{"d_model": 128, "activation": "swiglu", "norm": "rmsnorm", "bias": "none", "tie_embeddings": false, "optimizer": "adamw", "beta2": 0.95, "grad_clip": 2.0, "schedule": "wsd", "decay_shape": "pow", "train_tokens": 255600000}
Each number is 500 + 50 x the weight over the matrix's rms, rounded and kept within 0 to 999. Layers, rows and columns count from 0. Numbers have three digits each.

# layer 3 attention value, 128x128, rms 0.124, rows 49-91, columns 0-63
486526467548460496516486514500451489470498501534557530430469486537449444465585466550508453501536585538471537555615465498529578537455499497494505524553537528450506519422497491463506474484563579
556502561511539509505524499406486494509497537472535449559557555441486479471435567512516533453451527465506463475472510506490543550484484516483531527506454520505463552476606442572523539544496467
526370575479466539553550524620542472482529465506497465499598555524504642481473499433499525507447557491574484502533477502523554421416604493523491542489507530466506547521533555485506456464542465
542533504482485519486435460537503506467562555439537484518526573533497501531486489485480497518601480494515515550581472591462585420463508477482530484512454579588539461495433568472469493497519544
527502486496494493534502468502398525489542554481577531424477516485477395503486462559540454463520573464422528517563474510523556596471457531505515454542500526547488519414533461532489506501544513
478493483500500471492486508520519511488538573527587432541492505494511543555524544481486482560509468553582508478532478590454546448493521485464491571512399507482540540493486496531492502521546511
492484450567524471462522555513536574479484502600546499538489522549461494451506530516492497506440477524491508483535563527509538543464464527515487622508476414466530537458605476520506480446498544
516574573538588512535530458456528547465484522533510493660567558571438434471404469449553583469414445502467491470508506513514500487500422554540525494489492432544507485508566466582479480544432418
512478466513466515537523427391438496491513506439498535469463544547525491494504431499534526555543478502464519510559464467541509554468505509512454502513502515482460496486543468540466490561511417
508518527475532504500462495630522537485509494589563467528560487484487505459493525511518461460450532469491536513527500532474562516491498479491549510530466456519584527472431565494490454461529529
498502456511418479462481464573495509498508485537512540443460533499479542462504417486500539522548531392431518515556469457526567500435481447519471513495516471536511541461446540433499414429468538
479472524495541493479585591451504496539471455459426548499503491500475555555508601467469531541480453564513461462409591436520443428498501544536470521485552509432440490545601467500500570468506434
493519476514536471451488493552522502496517514524566484464496537436540508443466553528512508438504569413478513543466494535468551546483449464482517534467500490492476552477456517512536450483442593
539543531567480519485467537568531501471513502538537520501530543504405503471498511517512509519581503521496480531547516536490545471427501520528522482553513533504518507451442542470507471459562545
522561457473598534466449558537489572499474479490566436540551483461503404502450616509496508430491489469423494541498530520473542537501433527499571442556504472581558495472503544534491558523548559
548551615481467466479482520453470505495535558542492524497528495532507403483413448503496460456496501530494551527520457494497488462526537517494533561460567462519457505486461444457535487504487522
398582455507546535507502626588521534450513480533611584496437461473401535614571608439504473523540487508486486534527556446550569480469507554459490427474448512509544622509492533521513600456456479
453542473490485516509533466576493473566494371525434480497491497560474532475420495503621565453441477531506489410493484498518454584554538481506466543456461475510499501554479530517481488559407505
447559470464482499539440506532486474548453363481445485494523426585404583494390507478493576526504432485535505530499566476483499543544516541513497469479509446476588446480496590512440536464448515
446457546507462509540542532521532445544479417441503521530596473538506500537478500514529529489486477516483520465490533469507511490541501465480488480418483495524569463486493550526481604515540485
481520539542457508503497577438517539500585564495550531501619541458549541546577500420431475651434416495463546507518517464512533450479564565456438524517423489441450489481543520501476544472552466
499464584509475522486521590529509496484543532531544534561492516470487466440422548476538454456528465494435482516512553469531520486541473544484490447468585475562512546514450479530520483495509483
513545444532502455505447439520514492549488483458449451446616539613563437434507431434502565507406480488517482516539498479522448548560521529541506510555541541515464406557585499499449491453444510
434506519504478508548524566569497496479517543499529503371545539528531500541469504458564552454516517520449473524515494463559416523519488514500536481452575483522512497588521523505480465482520452
534514568502507496468515579523523539480565537502619536524481486477540464576447473511471503508520548527507560527511475474502538412459528515503530495466508492399471515512466493426544594488508506
489509479528524520563510540530497473533517516582576445484554463494547501468411506459492570459420553521476508526509511510525429515515494500524511472422568456429542537502469502520516519468481492
491509458488454483506437518471472525513483434476444452493503457527432517451463511485489493470504429530504448520523475399500441548539475571466472505519541467512514498502522502494477472491456458
553436511487554523505489527364556505490429476478535529529428441429471517471567522567418481505564504537493550532486539550462556442484441497450518439528464528478556540377482466528519541452513531
495452564484377485489483438451410516460540631516416467435529556544508535463423471452517497508504443477540492445501393560555459543492520495502483579503493418517412475521521481510472395543504505
446492528495491503554462493540453503559488532501365498470624508588533498472463459430540498417415488514474473491558472510562445526529517516493505565509584515522472412565498509531461453507524485
495516489455524502558493446450525468489395434421503534505547381560445460454480443536504536445458545546509524421509469537487454453567501487518539532439446496455565520498458508513503559487517510
505481566466467503480555412537497479539486468464477509554529525492535481535471421492562451462517505476491519413477451452461577456463550449471494570470437541545452482580468527468506507610501515
495505452514544489486559470516474508481539485522550503456427558458555460525553562570512522473572519476476471583495527442489492543500422488484510419484583468568524509548477517463496438477465511
506558466479556487534496516502547478542421425436450502593530401545445552526500490493484545500482513528518488546487569445480491472529483524522491486483499610498573464464532534488465521467493519
500498521495428492468481549517485529493502483485519528526553492476563495608573498529564387519493487546432572487548488489519542394515474516489504588510486592573522521511548496460538451543565465
510485489523535522512534502508560479471461510490521533626529496449501472394516516451475493549439532460425500502467527460483524496495464516471475445481463615536523475467492501530516496490469497
482603449533485503485494484536469503456522525509538507417485554587527404419569508543567584494498437480512462486508483560538479591569412475549507414522605448561518491533533478539525453426400533
502543534504446472477528429545426491465530485558465480479376523528492498462481538546566509478497512494522506461463490533500499511475557443591506580492490423582487486474544478452526476567460519
570550537462585525495565477478504507449516597592570495547427507334484506425462501481435496492527608482470538496492474518499526443481513500521491474492517530448489602497466445520590473485459488
538429484494498514480542437499569482486504594536586564594537572500568433535446474495493502587486521468516566527461477516498589521454470485476508432412436527476543474548492520557500498464483534
477576435457591517507505531510525442524392325426436449495491388553438536533537527531505551482547507538505451457541547511499495481601504485546489503499482620514588529433556511529518510475442490
504526524556539469478456506477501525490521579528525480490488570455563439375538534446517503508498501451503469559518528490517485522522473538510507505539560515547451497518532449499498448469463515
496498437425496490514505504570479478528491458559486480481576443535567547525376507447526516505445521519462521471523465463506461493511485535518490519395459502388527512567492543492499503510471494